Weights of a small transformer language model: vocabulary 900.
Each number is 500 + 40 x the weight over its row's rms, rounded and kept within 0 to 999. Layers, rows and columns count from 0. Numbers have three digits each. The size before them is the row's rms in percent of the matrix's.

# layer 9 MLP up, 512x192, rms 0.192, rows 238-271, columns 0-63
096:521477538485530487465445525500557492562507487488486426454618582446533449543507514565502507479481547528426487520486553572557527525494482483394500520517414515497491526485513485560521503480489488
099:497500509468497560504488437517437503520443520568510481470509525524519474565434468436467568493480484507560458474460513569527504526519528555491487466484454446431467536536438470471518572446570441
097:436468481510521612433576526479459496484450493542495503525521512501542547529486516518502436499544469467546528445481517477518448534545516503573502513558483497501506531545508481558507552481508537
094:469529618523554477567570560461500482503461466504582458494435507423502459534542442467507517471534475595517536434472557469513474480537516503437517428514492532485497515550430476498566560526551585
093:440561539558545558482463548485525472435524535541510452449554502506478532516469545481527467528572481523544496452416424529542518492483502445550485512464499500429543578475444496537490542469525470
101:468455454504560551537513527454532545519406486559475469526482597496540434546514488529494444463498518488530439502501553507503497472477525502512497558399491558444465511412513509559473498498544517
096:491537553497451556435441529514558542518478478531468474522520503534417515553483574500524498436514473548527501519498433471520501418488392479485511494424476500515461548500473510478474401469474468
095:532594488514491509498499448464536525498456538539473502490518434440575398565459576507475517501486527492507535540476483488513550446534550533468569476456471459448490544469457512574533485486473482
101:498440452468531484496504464429454564403498522455487530490492572425524535452432466486520493559449406498466526531444540492338533560503480500506491500477537519496525509505561475513523543473514474
103:459463474496443504491454520610579491523561485510482462478481489479554487458586508506530538562455482497530464531480474489437546535512545575488470495518499595519497478452430597508505533486565521
096:530521512442403519484563467506529471561499518494483538472465434489442512476531466559510535482459505530523530509476546624549503501495508529428486447561529513426481509512460520448548457452468539
095:464477480471599565561452561520502476486454564523479511486550533531532474470531482516537457494530512500472510561518485469443513495607511568524532482478535582525503512540468428519523477547536498
103:446470501459489521505516486436493510517494493520447513479477487442526530434515544541519473510417497530486521540520523511512493511492504480488546473561500603571491422450495564498522460487564442
105:498508554488523532489569440548451430474507512511493592493468502542523498529487474489488479450481508557494378494509486468548521517542492509539481530523521602452530534435552514467533551475545467
094:536463468477521493458571467556470432474521484521528578463483481451543464502500502519630493468478482595494529515544449509499531518465475522480526461466398475525503508541496471482459470522471504
107:445501488529466533458592534464496493513539476573513500474407530505483427444472545426537495535526504481560507515502462492421531584517463553441470475501483576557533481510467435483471507513492556
106:411468433562475529491454460497545453523506524433573490484542537515511470487556563477473522500540480561504471435498426548478576448479551536485531497536485527452491527449488478457474486478488537
090:502563516495501456518502587453469526534494488498495486470521456455506498493501415499481457461530421446447494466470476456525498498456546538479450504529477524494499566433546376476553444546518512
109:511492515518482550503508498537543452530502551564518500530506463440475524454584496502557468513436415521583511446474546456523508493536540502441495462494547534537553479446453535488508393456470483
100:471479601473528460491502542509516506492538458475526476510516509467445522462504511463532506492521470458539480546526584517529422514521459518550565470492519558466531455506463539469474473506535566
099:432430531521534531542489532520539531485521444503468511462496502503441580511554556488565439470530485528464552493565487491580509494517594487489516588522441440495549483474479481467526430460551547
095:550475518524525518487494414455536499421478492406545494558498451468446509550531553538429514445465527540530528534515531450461508500506499548491453478600492534492433503518559500551534515526493554
102:498548584536482444520427493530459505420472493502502509513508581486543458503510541599570535457485510511436499525492513453532567521526518511523558470512537468529540509470507478537479448521463480
103:509487484555534457489514510444473421581448497489484587565468477540541565551516537494501516484524517487513481490487527586490507439420496519588553493416511546457522520531559473466529571464502510
097:512426493520485567473544494468519400494519494560559506544469451435488464444450471474460474509518508512454491553407421504500528514525494506537521472487564443475529594482445541474420553502479523
099:466533516530480482473566515577481575539522548527393599518496518529584451542552527509411480470461478501486489546461515464497467528481477527472434490529460397468530579558567499516502523548480531
108:448541473503556527523485467486545535523519556592514484496573518515492479491487461467486449492461566538541522485508492452567504427433441440513471530460484492543531478506434519521488480451533546
100:455462466563501419487490466500537475501478512497450464581471516520546561492432548418489454535525533504493506566484550508464552484441515525546461585520497458482498598513490424474533516534459488
098:469552467429495443486499530425546455504491512496501548469590509590470518435551559530505444534459522478537451497547549496550536487495520449528499468457425528551500533508463562469501450517548408
093:545486457524464514485434470478528497492519531470512406510559457532463452559499515497482474514524566512371481500540479520499534456499460463483470461470479511569505479556505506508484531539494497
095:508532615492509529514521556514518548587499445495509489505450515503420557493569458487546424485575515547457512594414505527559481475509541555575546438458448512519417500519539510464467502471470516
099:495557595522452451518577491521480457473522518511476506506448542420555518492489406488540452487543473504537473581435572440536484458501555544533491503475502525513486513542504478530464456515483488
104:514469560498467453501561464450500521534485507523483514438490508500521511463524493490534482509518476560494520564471526537470591442545471511506445545460483489557511533418481554392483447539495421
101:459508565466541513475482450426495478475515554450461458554487457434480460442463467523488499501556579517405482557505540542448505489418445491462489489474433496482477547513553519502571543495534529
# layer 9 MLP down (transposed), 512x192, rms 0.18, rows 238-270, columns 0-63
084:417529520517499512419500463499611515449495478561483499515484520525463516545533517429453534517535505494555444512488504503459537477505472492589548500478515450484514483495534447471494488521525556
101:528516508505501514488449478454571499460487493440568580537561471532464431546459473469499464519509541481534494499513442464545514494500523465460498490501471488520504516588502450469494480500639502
100:544521509509479425559537448547547454511506520462520540527505445506476504511537525475489475584550457533510543570499578496426584487409548463456548514521545480485533495535493513424464522504494446
097:472476421410505505542494540499478544489523529531559519532449538482472484516502443421467521456499467512513451460473460490452492525522533523471536553513488450537528429450458499534486471504438440
093:526546505545498494554538422520472444503460477551511482464563559449496460492526550516444497560477449556500485521467503603479509513590551564534435536549501548539445472535498573511563522522411462
096:458499573527456444456488466394443527456490485458525475513475514507549537481480467542546378493517455520541528494514420487479480518484481589463510460556450477509547510538518512501461494520472512
095:459544545484548500496538495517525524546551479475475486493449556420517536497562453395442454467466472570512489515532492515554469583552593459543528472534516532477456505543521571460494475559503528
096:500465559491458482481519382607512483535513476499549554478497498463431556554469515494543562561541445490559460482475477481422459544478416473527482451538471448584492468515510515545510503542535449
102:621462456438513525502421562511522477472515448513503551520533447503536532508416467541528524513535539553540549414480525543511509454459461434455593523444538466541425569535462494511556502454430475
106:572544442500478470595508488463485486489507523486484521489559527485499523499570490483481522486468469587490553461551636491534516520490587460539437491564449529496472488524509461450439474558476472
098:465485432448465447459561509496483498482404477511500485453474477442509517488472530541503484469491550494581521468511544597484476524536507483504544485571502449525560487448503470590493531523429569
099:581494568499509508473473552489478518504505527522435548440495546499524547491527546587512399478529506526468497393519539583481418447444489512503552502492524492550436489474495489548486453473402598
103:516518517425498458517517493497484484561580484543550480504466397527489414499525485496489506538536545500544483406543486568412534504564373474461438545483559510447453480536509454459538450451505514
106:509430476510447506502542535521490481482413474570560533503467441527469486497471504483446540511510491509492485545458540449480491443495543525522485528468494477619504486500493488549488465469497521
098:543514464580492526459484535470501490493499448514564542450494527492478535495469518514495499569522509524576525541502528549515468531473452516528455567473444556453497482511459530517540579460514534
104:555577467479486533522467533497473523541545465494540538496528497464468501458434500485511533590490476495502526524494416531397503470486522418494578533476474472464482528521499529449425482573542522
101:452482450565500551523467506509495562499537518448470498465514463487525504531489447436505500438543492511490487500445483512540470512508541443518315476470494539554527522503462505423494540552426525
099:462481532596503448527495472435556497586504525504504519462515514508546515550502497574504496483375630487509499510518573551512509496463509448538514484515548448546522454514528553470541468518482491
104:520530475510458587325493540470531567556461460530505497543596490555543501553542494542491464394535555470461522525438483536519538504466489565512558474488563472518454490461428490500545473502528504
099:406527596475496457511573522442478475516456461479506504452471516589511525515512517486465510491500459524498473490496441423534488483489498522447512574482538473450471485497477450543539532440461538
100:537533533517524513523560521477476484495451485478498497513454476532430552475542487456524524505490564420395551491569517527521420473422502535504494577480426469505475481493481498454537443485525509
093:496429521462460606417449501470456452514489517516522432563451481486467422556511506495525511474509525554527464476503426480511517484512496453469476485518529556487442471464473520531551524548467455
101:474595472470480492549528560486481415502521484527462451514433537503566524490483444486496463547467472513468492511551508521582432474511483465522527489611467472473472473543506523436534497570541470
102:491457510512472529565502505520524458484472510475521570534477554522512489542521582564509505447483483494557533478439484548494494605458497510526501508515523457449455564505417452576475564484557576
095:490535559536503511518478516501448437510537469451579493555433554485510453431483472478552462486521503524590461493531490549479527470448496614578497524466506486514440416467559505520549491567487518
100:477558532497460457517498357512497544488507502488494459540514569498524481509470486506481486533505589572527455523503604585445497478486440473545538570493568456499468566496467491500507518517429475
100:554491434545564464453485501558557477483497535492437485488507495489512424495483490554499445496519483474490473451516521511567531486481578478512445453516505462518595453530544478510475542550510480
103:520445545540533497508490562496490562506512542473501516477497433537511526522454452577582484474503558572509573538477484584517465499482526506503477492452488543492454484405503501553479493528560434
103:485552511521426518479522500527554550526406478430491451498477497536435503511520479416430485444505519522480433533512572597553429470468481536486470499558543501491554450495546564604529433487472440
091:518504496496541491573506534535546402483518496513510516496521447463470503540509516514460478499516513453497513446445543490502506490490551501548487469457491449484432436538471433501421474463500478
099:472487549479453427504441640457497436453504535528481436527569511532519574581506503514494460519496465477456486457538537497529511437508478474572474437481464551464497542548524537560595482513477464
102:536470499464458453488498490520451534415575423444503506540565576490516495508528443513507419520499481431519519447505475516521473477536551471525457439497488536493489457501544511489456484537527522
106:514506428505493499503484578556481491502535500432461459494472462474555533503501432500445437502455529526534491485537561498499492441429513479540519514531514462532552506511545514519511517474443508
# layer 9 MLP gate, 512x192, rms 0.186, rows 239-271, columns 0-63
101:487485472456556520550560537528533504462483513501467576522491526573552450471503520508490542485502541540436474563532461511499467457499426462493548420544475530475594504459603504470476459462564493
094:508503470462392478492522432468567527507492459460536511447522466514460452414453438473461511543460561515455552456573485534475472490468471518498542516495452499538506410505471487511458516475441472
097:537514578451539505431500494477531513461492489499531477539577426546448544499462455442479507511466540503495464464481519550500469524457475500556514508546467466510528516343502454446490449460501510
097:477437474542454506459547575502501486462511498499512442505512452488471465600517479467515458475524559559531447509468455497551527476554450561491407536412434406508531530513446486488484540471484442
105:515503484536451544540526433498557483478443491448462484537540508502459483524488492537526527486511538492483455499498421484442517442574468483530502581497476465437553512517538495476425550546591569
097:471484498419521468578569441507554487557483568496493489470540473453511466510456448354475530441551552468529486461578472538461497491447554549509505536470473536521542472537506543513556500519495493
099:455431560470469457493494526495458434388515479433559507439505484503545474479487501527473415506475491542523497466460503531468462454480465503550495412551482503455536434460528469468526424518454493
093:517490498469499508501553516498502439518529471539533425409393479557518491502506442562566494499485539534491438528552546498514518574525496541518547519479514467557484482577487494482525551491525543
102:516469442455530420443549521503494478446477508426469491478482526487451598567476459560474484485593481511488504446494480449529512569556486470548433474535500504459433513513531488503540539487560539
096:501541548520499495497519488523493442475511522506493505435550525489407485518522431513550444503469579492483546454468482472535523475480483458534502480491439502429505435502491486567475486527559543
092:511475544533452499481571468534532490539433524489543552504417530552425452470565442527511536425588567456467544504411536608523498501556492479411488540469471470502492485480484460578575484450547534
097:501491602535510471507547461470474497483455478561471530545503506523411439482457500531469509488593504473475482448422515536530497497564517469452480517515527485480483554540497511470502536494490456
104:448460459448418470471505488453509529526494469464476521550502475537502487498447399424531430531461423514427374560503521480498495479526546511496526489586471508507470532565560523405554560474494524
099:442453527448479510486520448483464447482571506532519511494468548560536553452564527454509523427502484530607469460525440512429474505544439449580446455561470470476527411489491496553472494457500503
101:528548527525531549468502441469490477510444513508460494515519471516510534502482538489509478552519567491531520522494485456425502512467475400532448508594544450509554445451500455455536522559482463
103:476438467550519611454569528466511542546497513601598499488526549580483555570519534454512527500444516571561537470490577470441534446554546487468460433458505496519485481500514527514485534459490554
100:523487502534480452528527496511528497527478533496572490521526473529539520426553463552495533554500470478528555495502459566524562435528513469527469492446523580470519447464439465468478526521476452
109:483479512485536488373436502465469475443421426503497489523515542524437453546615456517538475494477531519564528495527560547542548515536555543414510583537593499552469501551587485527574485481490506
097:539452484521526533491543489556489431516563427491442486532477463491537467436457426513566488453502517467506550561482456455502482502581481489467509467429555529514541459517487553524441509519522495
096:479480536449514539493551533492523556466526481465545500466509540500451511423496486486531463465520525527443502508437541508592488520518566488500515560501552544580503479567535507431418444441514510
097:474483507469479594503569464479512531507489476543514495472508432519379535487559515498484504437505435509486471549503487518424535536485526477546511434539559512471541500493511543504506494477463491
101:495521431486444528450489524460540445568455478509460418514492511528505524478502544521551461522542524543525507460524477572445447479506516494587453462491453492440490479494533483494516475446545452
103:565536454501443455522548498460488436522460524549491574521450495493575468479507527500509447513449520541470482492469437513543443457488539437511478506518506489485434580470515565507518542518554469
102:531461436513497486520410496578535449516496497507490519514440450482514510460545562485434532470532507498523459527513446548499504415450530550449537483487497500498523510533522431596428520462479499
098:510532464509488540511534516474502508532506519435524479462483442501428490529425453422486410481505545618395519503498492515531493420543499482450495562501539398561504481444498498478503418467486449
105:435484518453510514534452536480482435470516536564499510494477578378407513486494514469506541542495494449429505508480484457543498445548507512498503552428568505447481465453464498523571467516511481
098:494431510506439535493536442480567457534548473492548502522534479530508505518487464439481476516476473492508456463465517546504560485443551515566579497557541459503508482463547517517428443443463552
099:487521524506393538478468517503473472497479470466561467449446504446442553492486515539471510520512478524468556536500448549504496483559481522457506472472457488393571483493576536515446443502563512
098:537518507463480507532492553515547496462410502531433510600462529521505496478523564473545544490488481541495478500499472429431500509458490485501538525580525534486517531424519469489450450498538471
097:515513474471491561476525482458495487538587525432467553450551569485455487501516478509519553465543494493428484481496407472426456436513529506486478495512433508563543477491549528528487501478521522
102:387454473412499454491538542467527560491588468529482499426520430511519454513515525461500458524477562521504559573554468524448453497451468521448470486518458472494566500551508461475523478500527506
100:496495376458519501533414492460498531512503516545469516485541468505509466502478502462427563518536566431550485419525474503594492531486508504486464484484533543493519521555528442576563396513561494
094:494476525496508480451514527579497458468534538458451551464487411447487427460508441457526505450530554533456512584536482485557447519509503509572455412568478479569490548421516451459526527517549440